config.toml
n_head = 2
vocab_size = 2048
norm_place = "pre"
init = "normal"
init_std_qkv = 0.0268
init_std_up = 0.0268
grad_clip = 0.5
decay_fraction = 0.573
batch_tokens = 16384
seq_len = 256
train_tokens = 159700000
dataset = "wikipedia_en"
Each number is 128 + 24 x the weight over its row's rms, rounded and kept within 0 to 255. Layers, rows and columns count from 0. Numbers have three digits each. The size before them is the row's rms in percent of the matrix's.

# down: layer 5 MLP down (transposed), 960x192, rms 0.0594, rows 561-629, columns 96-191
# up: layer 5 MLP up, 960x192, rms 0.0749, rows 562-630, columns 96-191
down561 144:120085161125128124158187105148147133165140117143112128135160142119143144123120118179117153100121108127171134081156154172140111115152089103106124154096135162123097134094110128130102109124172122107132136112124157095131151125130101086104117153070101093147134136093148155169173134121138113128
up562 092:125102157117110156131160159174157113117159110131117117160132141110107141161133139146147102077076103164130171151133114137112139116128192154110144113148112143149108148135122134154086166108147152158158117080119110131130116139119112123114149142184109086124115153130081113138162120116142083120
down562 076:118108127116115167146115154131086099124135161170154132173153117151143102155133147111113123141144124095131092077152143118121104105153107129158133101139177102140134139131083128165130113110172123170161137120153106093147111135133094117080127122157145135153074129100158128121122154169129189111
up563 079:140157176117126120106143118148144108132116134145134101105145116115137159093097153107127113119124119103099090160087137173147168150117135118104102117159085155088091132137138134120129096126153133132142135199131143139155150157135077134123141120103119159134121128131178148137152134117157119118
down563 097:110141120087135177147159104155163111147109152127107145116120141153129145142157141109102128178169155154096143138147138113125126132103149121071075126095090128125115141123131143127137077070113110071149110096122156162130161143127168126112108134121145108125119136161142157137121116130091112127
up564 134:160120088115124127112079087103118119124105132116130127124113107139086126164131087161131147134183106146147127151127100160160123137154102114094130137155130149133121133163115104138123125176091109128109129152140149078161112168123147176112103096132160171158155135129139142143109110135143120133
down564 138:106151163125126111147125180163131124124178082129125164129134085114129142131163121078162104139105104117118128131145138138118136138127105121065165100145157136138134114166124165183097105151138115153171138128126060124126144149117131115115150111137125097124142118145159112105140130139143132127
up565 120:146184161125144126127124102136166148124130117162133116143099139100106119144174162150171154111119118132135141146152075097189165100127095100115099099121159153109162175140075145171101117189133108143154098120117136134162143144102100092099104133129120127147090142081123118101130162139137130106
down565 119:165076111164117147130127156169105129123103162128096115126109127137150088118103077127124121139131150113153103125156163157137134158113128112134120111075151156106173131129117099132134125106129157138129149125137107110192140075064098113121099122135108113125160106144119142139164163157144143131
up566 134:173163163156106135112141129110142144163087094157137118145156099142102111127116137131141122148128125110104116138091129128134147112140142110108161128137119141111108148183089118133122139199105084110120120139116106139169133107120100110117131107106113113104119177145112125155114187111131120071
down566 152:159119118200084122148139145097184140157111130115109180124132113147085146136163113142154097140094127113163145059111132162113138149129134111094092110136147148128138075115150092156116141155102153107134128136123143117131128145117146148143143126073104105155163116141076118161147125115119124147
up567 100:145166114162087103128080083103163079128101163159096115115123109142115150159154108123112087092107123107109078138104125133174141147162158133114115135117123113138136144138164136120080122147096124129136143155109112128095147142092141130153109092124159133168149147133142141145114130141158136149
down567 093:130139109102110149151161161120087132141141137126118159140108131123110114121150159143137162139167138181137173115129133137122119152101096118125141072095113098087119130188090061135159128111120141091150090101151146156147111098169127147128120128160102087128113127117109135094137128159130138115
up568 110:148098136120086132104119108134115128117142125142121123115082134134148111157126108142139123169111115091110109152108137121097133099105109131122167145143079131118125123136115145143111127140117151115123108133123173167114130148119121138110125117145102097165090127170133118135142164109151101120
down568 109:133114125097129117157143120178144107097136158130126124143156134079136109137117175141115149160131106119107121133155139105179104112156137096134128128124120161103121098081149135134107104147142125133159187144085117135065149145141142154131132157127150149092113131143146099141093113130131133122
up569 121:142130126110117097144151162154150120121122105114148112137132139096119148167147110148137143088148135144077116140118144112100134120209110142110155138122149155128140137186124087128135096126113073108156090133102123120118150146122133111116115074132183157165100163105164107116081160165126144113
down569 116:174145094103128132115122104118177164124128161119141128173132141102124141099140136119142140173139078131157137118137111124137139114128148151113175087116140117120135112126127126122113138127128181115119133115122095133103150093082142184110163112085099091089125130127095159121122109097155126152
up570 120:133132150158137090130076159095122122093135125147099122127108103143117104131103114112134088133126144152115084130125084162181098111110153122120104081134096130133151112165114147164141099124138136173127103159146132161138119156103135131105087127178149157064113136115148149129084141160114110111
down570 119:128114095130165143125151126156152120121146123096128116116134120126152108103125092150149165139115102100126095151078134097163125103106149139113188151123124124094126141131131051102121128150130163114130105103113105151104111102158153109125102128140117155146163140119087146132114071136164116120
up571 017:087143107160126116086110119106112140091117130099164112138157104114169095122138085127150104134178105142155122136174137136107155129137154080138136113096121121129102118109124117125119127138115133144161138145122157106075100152105096137123135133124130096130104121132107133080121146123121160105
down571 010:094109165145132120138135174144156157150128101162143167074089125126101141147141153132161160117111121128122090088045148139140095088101128104127122149133133151143115136098104146138114102122134137143145082136136147131145118090140106108107139125117132168146127124149119138126154126129142196142
up572 132:096152131131138128126073098106137102098132157140101106089099133144140119131102120126124112113130137158127110116132099153119154145184155101097167137122117139123125095164145082130075104122129104168168123143163139125134118132133107185132166130129166154139152136143110104119091104129166124144
down572 146:121149159080119123208135122125112134085108118160161099143109151166147122089134133074151121135135118140122173115136111096161140110121146127125116097137131110101139133133170117111111149094127134148122124125122147135082116143141165167122105169137121132093156167183145090120107123174145123112
up573 110:102133147144152119150112168140128128127149112108109113106118108113141141169100114113123070125121101149151161138107126157113157108119096116115156123127127120160097141163136149096100126149129114134149134128141125099140129173094104159132121127158082186122162092125118110133143149119189108092
down573 091:136054144149104148161131110150122170145127139114083189148115090110148152181160134131138152104147125143164108078121128144150149141107096093145123096116154157135138112114141107176152133133133154119116142169165061122107106085105099129135111103138106107118156150119131115152123125113131130140
up574 016:158169087141119122156142133103156152147143131094126159158088134119145115100093092121144103138114126125077140155144149139149151154170153116134140142110122131149122061113127150139151127134105105104159135119152128117133105106152093136118125105097069137088130179111145120088142108122138125153
down574 010:138095130128102130084115132096146135135136148161121103115152120105136159125149150169161071129125146138116132115124121139080082126111142122111102135138124150075109117183118098129049119126145173115120143137118140119149103161118172149135132154151181106169102094141078111132092144143117132118
up575 120:141131108166109127073131108107154146131125117137126101148119132126096128101111126147155127095114106177159210137177139165147115110090158143123146173122120132141090125129122154133113144150097130146143137097141115112139132083090123175085156105148102114124130154109117126119115132118140112117
down575 102:118159154149129121083126158162142163119148118139137141098138110101134110159134142077154140110135122084142109085156133095094140111104139148145128155121127120102113125133129110153160174125102172134117138145140101123092144146177125176106142164091100163131138136139110140161141106107123112158
up576 112:145115120106119117142146111123178094140161075148077124119122090110156122101091126136121112099097099128130135152100125141119126138143105096105151095156133137146126152123151141156100093137151119131131065208106120142109137094127128105140143158103127108128112172135123151158134128141125111107
down576 112:127121099131123154099111149148115119090170136096198112125123189121111137143153092114118099125116122112132105112096145129151144122146142130094110167121120123099109144162124126144126132118129134144136127062170119146150101136148135130107066127141146155159129134150118123105108144153096152157
up577 070:103125108104095077112114109122161134142132122152137089112128129135154151100144136145157137133142111168121113156145125127136142128125119117125158113107129134066082063122099159108138140120188127136108139146142138150110094122129156151156141118143119160109102131110133111115140115147122176143
down577 084:135139131104134140077128148136111112132120155129124247152184132101123117112119143126113120135122152144117152031111116122080119145131109135200114126163091134149145129149098148124135111101112128122115122149106141098142080166128126124153097132115141117147142157134125144135131113126142199114
up578 106:118163113109109120097080081142134155172160148121100090127149119126137125127124122118149110134140148127102147145122145159128146110137143095143131166118149126090138115166112119132112112165099111167150146172145150081125137161106130169099173160121122181102090143126105118142138128102120101127
down578 112:117100119123099162123198134071143121175092108179138149099114160112115119104131162157110120152116086139087120098159087105164123127132157136164129104120104108193148119133142164101131147129157094143135154097121152165128135138104105139136098134094137115115138142202100146123146111134127107146
up579 027:127124126133185094109145129134069123109144100115156136103131182153188182111156142107125141134146138105159157176127135134130123111134113146101137110135125130129140112133142165142173082106116119157137138138103133092155113167132148096171144142156097130147145114133120163180125179085113145103
down579 015:142129140157097130157115130114145155143102132122099143121121109145110116121117120133118094114132124120141072177111109105147124157146151107156153154134128145100119169088116087140097135166110110133091133097155143147108147094143125126133137104131111140097106121133112085088102119166087082094
up580 095:129114152105139110134139165145131115140140104142116128154172096073130116181168141158154118145135068117089114140104063132113134102165103100131139102136118107144121147115086107115149126123130111135172080141153145115121122124171133115125149110110109121109128106145154092088146122136127106097
down580 078:169137157138104095104100145118162143104139110117147192095106152159099124120132102099105095075148076119124126078110149115155121116140107143163156128131162114138121101121148138112152102134150120145106122127114153106165150125136147140146129126091121136134112100127099137094083149096122164169
up581 090:124129166169123122118133117153150128126135140165134097055119144122161157104105100102124116142099117141085127154096156154127159149122117102089134131133107170097081143130148115125129118128150165149135096170152136116119126167153110112130162131122124156140134127125154117131121140137169090128
down581 109:121145101117154139182160129174156130124116155166130116131092120137112125152209139136122094130100127133129145106120120100132131130119129169100113110109144127175113141135127174128140102059123119131133097149124138144083104132132157136150116131095129080099146126138151134156151121141073118156
up582 113:114113114135121098148067155127170138117170193166116132126111113148121151109094123138136145094132106145106157143152104114141095100152132147106147124147131113109132156170131128124136106100148090171140121128087131146113141105111113134102145147126128093105121155145115099181131117076146132121
down582 111:103182146097096148137099118133114114118067135134095145136138137138168112123080124123139115157117107093135145131076117123147142145136158110162136116139120082104144140138141126080114162132154131146126100158091120117142095160115147171162157107149140155144074137118123126102134112103153113077
up583 117:149181162151095137109129116103153113125085118155143122116119131166163131149101117119169124088102098107134097134085081121120154137143155114106136168151105151118084153146152101127109133153136139111143083144167125126109154091105119116129130124130144161107146134103128100128128151097166141109
down583 106:109111136119100170134109130153103142120165084162137104140121135160163139110132144182140055128077146146090123110131123123105116106108144071097128125124114124111136128169171181115145126161140107104148133103101080088141112103136129137123100121139140122104180136128143152163128113141126121191
up584 113:090137078113079135121123132107179114099088114111109119065123139130124149152139149161130124117134133120111169150146153122109133154140122119110100163198086166121097127148093127097121065126178090121131127130185102157126157164101067145069138131125143108129117100123134138130198156113140147123
down584 109:113136140056097115134112114188162138158125166113113162140114092146121126092094093106165138134099129146109145112121070109186112132165133125133125098142101121122133106110155118126113135113119121127104152143116122090098182109124097154129140110111116100094101120173170124147138145100134137128
up585 020:092082113120146174117165163147132135109138107124136161076117134148125124122142153120140085115128072134108118154111103112169136144137094151099093136150134107142145127096120123093124154162130117129123133119143136102104117159111119167150128141120177115101190200091179144139129125118101145126
down585 012:146163163124107130169162112091131114126121104145098159150121125090122139167115115128142146161133137141120119154111118136104177120112148095144130093104144151129156128162110130136149078100141125086143145160106148149103146082150125083137140137136126123164108105168121128167122162148153130157
up586 020:165135135131134085179117134135105132158117118162118129123141107149110132117093136130109152156124105101175110128141111126158146094152109149143142155169159185147121095115159125146129123083156162118165149144161148107163154108152119132111118088124151164142096140072125076145118106117147084149
down586 012:075109134168096130170114115118151113104106161118121137157144131132151104123158086124101136149139142140128160124174138116125127164101159139125103097104136117132144141167132145128158088110108154143141150139107102099102120158082126109141129145112153129135126114170152152150122114103150183162
up587 090:120126078118114103130135107127136137155139155093135139159116131088085120143131121129142181109100158146177139115141077121125128118140110141111157118109163094146156118195093113130087084128103104128161123111122093119116127125104140149148106121130123111122108127116129093129115145110117124146
down587 108:158102144156119167116163142120118123139120105107111175113095119153148067116172127104095110142094111123135115139142182111186126119123150122102105142156098130138140154107126159073168149129122153122118121106105143164162099136170130142132127181082109139118114109177106162127127118134095094143
up588 127:154100099139121127113129088125179119105120135144143133152094108111082140129133130132174138118110129123122144155117140100115150103121126178095183125158126083114090106152137150158104157168100152172132109115130145105090147143113121121098110130092095101160104143127149144123127159119156135146
down588 122:099125137101178141130098133104126117101145126112145125126189114139125096150091142099140093119119140117100125122088138143188104098095157106131092132115137127169126140172165148124153142147121097162121176113108122122121131148127150136144152130122093145115138105115122150107165098145103126098
up589 121:093158116119124117130074107122157115128160114111135128167149083157134163150151107140118133145148104117100154155145113121099163148138137104101118137107127160116154124127177081130100127155117098152131077147127134114139124116163135130110105135086075167093121150087161132131148139155144115101
down589 089:117128082103117137125144151161096119153159158147143118156124144171130064120094143153117161101107112088125119129166071145133126116118134153117100118148106141099100123149129132120127137163117100172135144084140117125119122107166169145153101121178154109163116122122128158138094121111100160121
up590 022:074130112112132139117143133124108153080081133131111126122143114086141132128168151128125090153108117111152126152156126161071146107106139104113115103112115098140146164166124165130122126151151125097109098129164138098111114125121149097175134125120160093187101106163140094103136148119112126100
down590 014:120101148137097126150134135148139113142146104140153202128110102108093100109085136157125151115100130149135105113122140154196136103151105123161126110123179135156142115068109107087149101123134132164141120126143123141143142084176089125126128121143095140106143116091154116187162133127138169138
up591 114:137115102114157132173157101107160125109123132149144110131154114086116119141158148166135143121088146135142142151134086134130157136159151132109118136093143108144108155136085111131124163157101143121144171105124144118124121128104156131123108090155130110142134120142119126131118142086112127106
down591 122:131189117125133138137136137135150133170102166107101119156099172110163100126126093168162148140128094142132120131147116125133105144128141154134129180127103147102111123110117126150139121130097147131150113126134116146144169098116134143127177078106097115137179159106091100139132084139137151129
up592 091:116124135136127102155138086102167112126136115119089113121140157092103151158160093142128110118081094108148112145117116124115130078091110121129137122110151088137103143168143101123108149147079152129134186134119109128110125123108184156155119134146147150163152084167116110119096128082148094136
down592 103:146155081117135147089125129117105095156079104101123135147105108117134120126111145123131144145155138157144142127145162130085121119127137102119126111111105136130150161132124099111100117112128130115133154131082149097151134174113147110156120129127123146108127113147128158096180106107098154139
up593 123:089171177098113134153113115130111088113150145141126133113122148121122110163162115138118148096109127104137099157092140165123099095180153147101120154119074156099122120141122047098121156109132123076132166141142053126152141149135092116190141144130134160102166134132156145132112117090157141092
down593 133:142130097156127136109117110108090155128163125161085126108101128135157131129124112142149114121115159109125121156144117122103161174105147124132129127154116151117132168167159174157137146166115163136104138142139116125101162105122156123137072167161110126128137080135055129097142099162115132103
up594 118:086100096087134131101102109135149120145137135131133122094133101115142116123120145136162147110119108157154178135125089156115139110155128201119165169134110139122082118146076094123107136159143100130158137140113109100141135150119123156078122104124137128138116100121134109120140149158138121115
down594 108:098135106141120093161127150152126107102135100124131233112125150133103135108095119122170138141123135136093134088102126164121147097168123111132177112132098129142123129146147111118131150140117127112073071079141100135169113142099110128120110134153100130149171073132117151159152101118156120076
up595 110:104170141141106121168150095115157150146179158134138101126125118093124117134122158094149101122115102201093147158126069149133122118140153142133142129150105181109105139138138132119128130139098128171154172150139117162137129164137148105076133106139109160100179135164143139118096118141127137111
down595 103:121132157137114120191129146147094158193114137133123130087114144145088129132137122104084121108103172104126102088177170140131119131123123148126147191076150155105157147129135122179113129106126142120112150130134141092135117118112138140133135129126151121116105147120067113127132141121132112137
up596 123:125147104100068110153120107109145159147099091147130113127115099119136110173129132157159136096134106129093111145169107127154112104140184142120150121125139145119134131204130126092106120145148063126134158101117132137116150095134134133149110108142149089124096118132104141178122111136120142135
down596 131:097115129092106127127123178135104125129145085157140105131128147093107142129099088143135124145137136145119147141124095141139142138104150064111172109096125077134144097115093129129093139153140103140137172136165179113103127102179143104129149146139147145138122139085132132131124136117155091064
up597 018:174145090106137130177133145122153072154128078136107136150157142124089137125115139087157108132107131174069171118090107080124142146139142139122123150119154144124163085160129117127127119150113096126117130139108130148108124137099156126121118150166104135142128129126180105162114134120159081126
down597 011:106144105109112125080137112136080133177157124089134096190128105117107128099124120170126121143122120080156125097151156138089099144127097108127152104156152113121112133076137130155108144089122122087111167094132120139153104150145119158142160094105130116097115140098112131114182127152129126152
up598 068:153162115150168109115104160114128110102124123142147107121143141133135151109151089089116132162138147140113146154100131121130122143141146157131111124125119098150160181130123129144146134128121110111128090118155159143166149130158129130087108119137141123185138100098110139112144093177124129143
down598 069:096112110141106025156113136117176153110123129118099026161099117099132143136140126171146131139141124124120141193159100136119126111137147116043158163157152153131122112131098105137123126150131095145132129108132125102132123147131144110124127147122145127133100162131163111124095140127125149138
up599 119:155150112139101137085093102117139128146124145099122131095103125107106139111133140098134129177121115129152120147096105185144114123100135124102153132134123151168101134116134094146100099186096129110137156158116128120112134163098110132112132090100075181161156156125163126126096114118120121099
down599 107:168132125133161127125136106124099146106131108184161184074137152173146108091099123101124129126151120093154117144151133112165132102090128136149111081124180135188152160157129133140123084111136131099082158143114106153123142118128117163091117160179105087145129109172149139119128127100115125104
up600 118:132114155153117148117129145095125142130169153101144121092119092100119130117148126094155126100110096119135121133102125110162105132117110128095110145161107127116093139137083084124107120157126141133143134117128134108166100129164109100144152112143099140150148138110141167083126100120146132103
down600 124:143110114132111107144113109130115148125128151144138155138127152152120114128183142127146111156146151158121101136146133136163156139135172088115122144098115093120138134120069066116153081116155126088109137121135183114090142143092118136141146157115182154113125110117128095116135121146117133167
up601 018:071123087127154102100131144112091061138141124069139119117135119124135148107126059129126122172120117118136084120102136139170099114117158102114096113129125124153148149088119115142137107168144087163114119142130110116084084090131112144128130115148146102106141091190139120108113087106117121127
down601 010:142140121129118119168175112110159150114121105153085179145124107100133138114118146118109124122119090137143161154123099133109143123128187159140143141125130146123126116164114136124127108126130140096129114109109135170138087102167106069089149117121103127142139089070112152144139152155117093107
up602 113:121135127097134109121127148152144119165166161151117126147109147172148122132094160140146147179117109120132113122158110136151124098138166126109103151115133135133132114140131105153115111143111131142152168145146115144167089141142148157129137119113087164062150148147108115142151112141130103098
down602 098:129116094136090151125126089111137128136100131120149164116134096137156155109154120158159118119121092130147136143112126130129119111088164160148166091144155128091107109123082114096143097101146134118143147132104129106168124112139094112124115137129165109164096123113125071160156100101162154150
up603 103:136110114168149159123113163191113102114110157103143119114139120112103131147102148130114151124111124149098156151154130116156153177154106150110139120145128165125100137172115096126146129134141140134157110122135092110185127159133117122137101124150102105093122113154173149133125123158123126109
down603 103:123140128077074136154100087116137134111112133148101097174114129185120104165111101148091124156122126118113165127119130155156145135138142122125138158092115122097135138102111158114089114123133102116088120179124134112126139117130146140149180131084155120173127139155093064170063096099127134135
up604 017:057114152161129171093136120142143119110116135135151137098157105141183149134134136119135118099115133152112112160148148159152132138142125141133093125163121098142132113112135146122107110167130115124097106128151159126091144132118119153190143117123199113126150164137152131104158111141103169125
down604 012:116115127134118108174136137091102134113141086169115166130085153075115129132142122108127172140143127123105099127090129132109122133105128115136108122086131174140171139172103109120162096151152116112122134126131096147121128121162161098136127136150092131152139091167137116143119172128141114130
up605 132:112149095135097105125097119135158127134178159112110124160110128119107149144132093123211139086134137133142098130170106135112121127153124161097146175160142120149127153153104108128079123141140090127111176143142122087143125136111152110151135151143153184169088118113121114154106130125143115062
down605 140:148127163129073137140088127117151128112143126183138201078135132113117128136122129087150158146118102122113125075142156142185127100143125164077127117118141122123117167122147132177137114121121107128102083111131126113120113106098157116108155136133117115151165114170084142126144120111119130143
up606 017:067096135140133150109149108133154111118127163138117141096094140117131123128129168108143109076125169111129176136083115117147151114125117116117129137126129070157129080081155152055142149160115107156118095145114142101116153149121134165132140152111131113127122153115111183148108161144163153120
down606 011:134129170149152140157147087109096154112110104120083145073120120123113143122101090130111125175141117164097102156153129149162088106129123070128125150156090159132135140155120098133148118146117120139102100155113146137121105084158111090129143136148112092124133102139105117117116141113127114089
up607 086:131121074137084148146116123142133170138134069132100109120110115129147143126144099140132128144089128067100124123153122108140113144116124129139089159130115147124106084148131098131160142176100139128114131133148100139134109176153140167137163117125116114140118104144121096115080145142128109124
down607 103:168137119124171167135132147150135120162112141124134149127114123121118141106141176101106125143136144142150146092104119103141129100134153132162138091076155145108146150112126125094114112101093090086150179103115131133105117121104129080123116146094115101146120150123135145133129148093122119136
up608 098:155151145145109162124142109096139110134092106142136106099122098090109115107100126093117104138082105146138076155155135179136152189134144061095135096143131144123107124116145147128120085151127153138177137128137177157158129114119132118151101135125118178127117119128127181149116179156128143111
down608 093:149149132101180141102164175135118081123122125145131171143140032140103162131114090095139107115089164097134095107106126122112200126131130152135103118126127143118107107107172119179144157086173116142129112130105087119150125135131153143101130119108115116101099161129115092116114097152105136134
up609 096:130169096112106102151140156104150139102136130154126118132145076107103140118104104157117126141121136131129183144123119182123109154143141157127125113139128114151144101113121119154090164130125110127133109111115144147151102116121092116115128117125148139148143161129177113161118135158157118127
down609 103:130143122153127109107136118144133135150132124103102122135102139094140130149149148156157136140136149123130119145161130111088140078148099122112140143148137105097146131131147089133150132161109136133149104146182143102126128140112171128123137157111158121103075094130147131089152132133138141151
up610 027:162121121144157122161165088107119135149123129145115137127125158101083111135096139149145118143142151112147155125089106113125155114133151108127103113121096147122179123129151136103133145147144086106152108114099155125123144126104149126128131124123137119135151152140106120126139105124127144140
down610 018:141093095131074137089118139117108129124123149099110077136146116143146112095142147128113096116116116167133122161175161125139120118134106181097158113160153108129134070080144114137144139096123174155123155134165127130117129138141132142149132118106132136098135098103141141137104096140118098137
up611 110:096121133156138120116085119127124131133137142128108120087101120113108128120112110130104119108117104156109130122115132111093115142131117071112110130161122190146090116146137130149169076108163107122134122125164150151138173178135119124145137112137138132123143108118160145137096134139108118136
down611 104:127125143121107144120117099154125117133112114138155147148102202141135100142141102097131171097152110099154170103131158129174116176118099138092138065111153120118137172164115113119132136126122121116086123146134089165119146136079112139131125177074167103130104126080129114079144142127114146101
up612 093:135133075116168135151094106126130126120130127166115118107138121065183124125114103145118164103087140113123172158117115101104156118116194119136119102150156126131141112122111103107144142125146111112141108118115120127139131149109141125130118155149139104116135116119138127147112109169115130132
down612 079:123148141164104137125116150122146153103143112097156121149120130150122165097150035113146133123149128144109147125172166159117163128153117133097134111134176118136094132117099112155115131134084172134117124099113106184117127119132122175116146081136129110170137127147068092104111133125179101103
up613 118:154142074106080115140118086093159134106131134168119137133094145101155132156131170163127143100101090117136108159136121111160124095148157174104141140134102126130147190135143114162084154124134112143134196146125097130099149100086142146104121105156138086128138107136130098176144161105133122115
down613 120:095100123119099132141135132141192131132158116145172193163117099082128138105145114123134080126115172111134162102071150120117155132126134098082143114131133117176134111095129117149176125131095083102153118163113143120156091108109108134123164120138101142155102132131099131103110144113111139134
up614 123:147125137134115141134179138107094141133092125155130117125106160154188082114114168123135161135096122158105149139067121116105100073119101129109144082216075127136100138167117163121171135188123116128141105151144139122113162113076110088105114110124105105119127103106123173114101135119104131124
down614 118:081107094122135108150162141148148098079066110161142133094137109114106111136157099122127163133107131117141174135156102125146159097129148143093131117065146136113114092094127123128094115064143123080170134162107134134150142125131162129174167153161131127120135147116120077157146146134142157140
up615 135:136108144151111127096111099099169147118134107123116107113140144111118120139120133137181156152134115120119139141189105119145160125110153140104118187107138119135138168142089148089126120135096114169127138134144125102114136138113117137107115112123119141121135111152130129159070163139182130109
down615 138:122110183121117140151119149145172141119141144119118134170125136152146057108149135131144158127139130120095115128118133126136139146120117165106130126100076115119172083121148141104107096133103109141093143110107107110135096123142123107139125164126158135127120114168156155106147134102137122153
up616 124:119123174153118148169123163119118093109127090137145093139111137144140114177116150108137119110131162154088136124075128131102113129161131138115209112152129125135108097132129091111100129128165133122140095177135131149102093142105087126129075124125127132101172101101123107154093140128128126123
down616 131:130123093129117135152091133167151095108123104161102141140115134136133164102130153143164139131131161136089137134151140134163115122142151107101129095141101073126170138151153138095092127088125117145083104160137152128102108153128138143123097119150137145107101167129130121156111112156156106151
up617 117:155133113127152134131132129117151112157089133131103122104114115092118104168137110139152093138113104148144112146140073112164100140114153152107102181164143146127135126133129101136148091133104165132109129122138099114162115142130151118176104143141150134110156128167171114110103100115155138112
down617 115:132201114102170131115141080154139111159125112097155129155138096166097116132135116095103156120125110091120146131119105088094146113133106155121101114137111091135146114124125191150124122119130156111128105127138112152155169118120101169137142124192121065126100117122127144145112118153119128081
up618 114:147110097131103124124119119136134149167135066142064122130154129152125149144143139134137107126133145126122157133144128121131139148115166150111160112120126136130103079123156076152130113123170128178092107174166125113103141150130101083136110122131144111133154183163125138124154151134109123108
down618 120:118116159112150149170117166128150103177096104131097127099125105107136120131144103132129120084193118131093086100101109115175099106102133135198137127144147105110132113137142129101156182194132118103191156143121096136107118114170138079117141141169137096147127119098144137116143156126109117094
up619 079:146173106108091104115117118155131127082118110157107108111156110138153134118173143104120139109112141111115140146105145158100159149141122132085096117149137143135133134120106154118112090119168127100142075146127146125126136181092110114108146132106188089127095138149099087135112154171115112157
down619 096:120106111101146175127127133099144138160124181120120157147098145161135149164170105106099102154140111127112156072103118124123142111143152148139118148079136118139114138134138107123121115097119132117135081140163117126164171140142130131086132138124137098146113161163174115134148114137119082104
up620 111:162172098117117090132100134104121118133119096139142136174105130119057080141107132157151121108126139117155125157124057104124108110163147141118098117113127149115138132154143131147098105114143082166094107115139101171119166134107118113128106130094138131061101163139116148165156143129129131103
down620 111:166094132140127126116116151105093128128125127133088144088116133135167142134135112111116116174132083123166114112081181119154085114141143123135153117166126120132138117113165117119094122156157122095135121168136157182111106150140164151124122128096174118124087122107113158119095134155121089112
up621 121:115118156161129146101133154114105127141102133103136118081103131104103125125143107128144155148096127167128076138091092146131164121111156089096124156168075161132148130139127126139087122147131115108106163215125145139148123171121129089155113134141116177148158127082148136155067133134088140114
down621 119:138137119103149107156176163086150093126168126139131125137150122123159114135132167128123081138131123137136106126140126138163137080137125107111111083106128119149104099092117097160144105096112094121083094117145089135135125093107137157099150159148092127144123099123122169153119129117151150138
up622 083:117082171116132152144140125141118158154121116109145096133107147112098125109095110133141163157156123097138117146148097136122116119154121108151128165110091138098119147165146111124148141145084106184152165105118117153147118131142169157127139128153121164120121130105141155141121128105156127097
down622 095:118136082120100175151145157131138102120100125144142100134124144164119153139130112156102149173162152184121125089117110063135119101120194133229105102104146095139137141126117134106127121107139118069110124140124159146146167150129122135113129156084155127160126129130125135149113123138141100130
up623 022:094134161166125161128097130158142141093117123161116122150150075142099108133120159139106121108135137116126064146135167123141160119120126136146159113139141110134153155120108148173121154138130152107133128162125150135125144096137108188143165091078150121131110126136090129110123091195095139143
down623 012:111094134126124110129142134120141088113148162159159178090086150090123123117138104126092166096131124151088175087138126149125087132153153117150098135128109153139112106145146142070157116128111125163127109150133098117154100159133088087085098134146130104134172117158188148169138174062137151117
up624 112:137129108114073133092153128103149106156112073099114122102098129125106146125150124141154120116123125160138125123166131167144125145097179111121106165093124126124092125154131119129141127167138100146129141160143084150160123169100135139148156118152142142137125156098153136107099119117144132105
down624 117:134081133112120160136138162111125114125187148123167180107173085161130109103113111160141129102152118179167128103093145090080116129168124125191111116159142056147105144131126124135113127107113116112136144130102145158114113184142130124102136145124147108161132127121112149128131126113133124122
up625 130:083129143121131140117101107112157124119170126121139116120081113096116146111098108109138127127118090140148151135147152160181134156146102123094180145139101115135123121169131101157156143161109134138141173150118138121137132119092152170103138116121101108147150141083117102136091140123160113138
down625 154:142118134128117111151157140096138116125097134100125163144119129099185151105137145165119111112131143119160095068104131103105142119139104178101164154179116124119119141157124125139145141085103130114184118089150137126139104157161127157100171090115129124150135149083144126118135102114145119144
up626 118:141164156140094128153131138151117129163134117156124116130118137138102093102116153152170163115162144100113104160150117077152151116133151144129124085097150124091166125150156144142118119120133099172128100132119097129126154117094092105112083125159161142100112197110109123133141129153109135091
down626 115:133123139136142116119118120139142144120178148090130129183084098116166121125120086143133104108087124130135160110106111145100186153114096150107152157119097120143126104121126111162134112094089097120137170170123188113189105110165145120128134153103113115146186149140160127119048165156141130137
up627 118:128133152149140133139122104149170125120155142087087101112109146130089145203125103130111168147097114099127142141121130117144119177113129073109112132130167159129142149141147132156140081136107127104163101125157144121168140146107149143131114132154103107134111135141138155099142126089129098088
down627 112:111115106115147145133122122093161092091109104154135120142102147108138117107146116107130137166103156145140139122162085130148125119166112112210096118133145100123136124129153155074178150094081136173135138097124190141156138134123156134082128114138124135139189131136169122121132143138103158154
up628 124:134101121144123133129166125121131132150168095103091135165136150151127118104119133139146110121117134172183108142133097149132131124115125138080152122129095112128104149121104139122132118119118123173140105142123072153073120115118091141107110133150098133151151207154169120093122141102123107097
down628 127:123135131176157116133080172124118145101144150146135136124147119077107143123137093061128149138107098119146122139117143116118122147120128137082102113117167131129155139084139161137111130100125129157143143129155129160141132118097086144121132151135115186144092141154178122155114148117157100145
up629 113:147139147090142143105132166124113105135114150167115122083125147106156114160085121169119134099065107104138166135149116094135147154093156115084156192133051149128108116125113099147142089162156144106135147165145158151119112116122163111115146110096150131168133129116116085119122173107177127093
down629 110:085094128149145121152147120138117134094119130096126167169153108108108122160116154123151081103158124116146102135079136133134133155093168138094118105154102123167142130092127124120145132108106162145111166149145115146123122150134091129153141077158109136146109169152110158126086082167104118088
up630 107:144142126147176145118088099121176091116128128137146101094168095130096139104187128120108109121093130150140158162109142151136127126186161147121119130147150099131177111123125129127046145122134139133199134119113137161129109125147157114116122123127097103109115153124102125124138170103132145124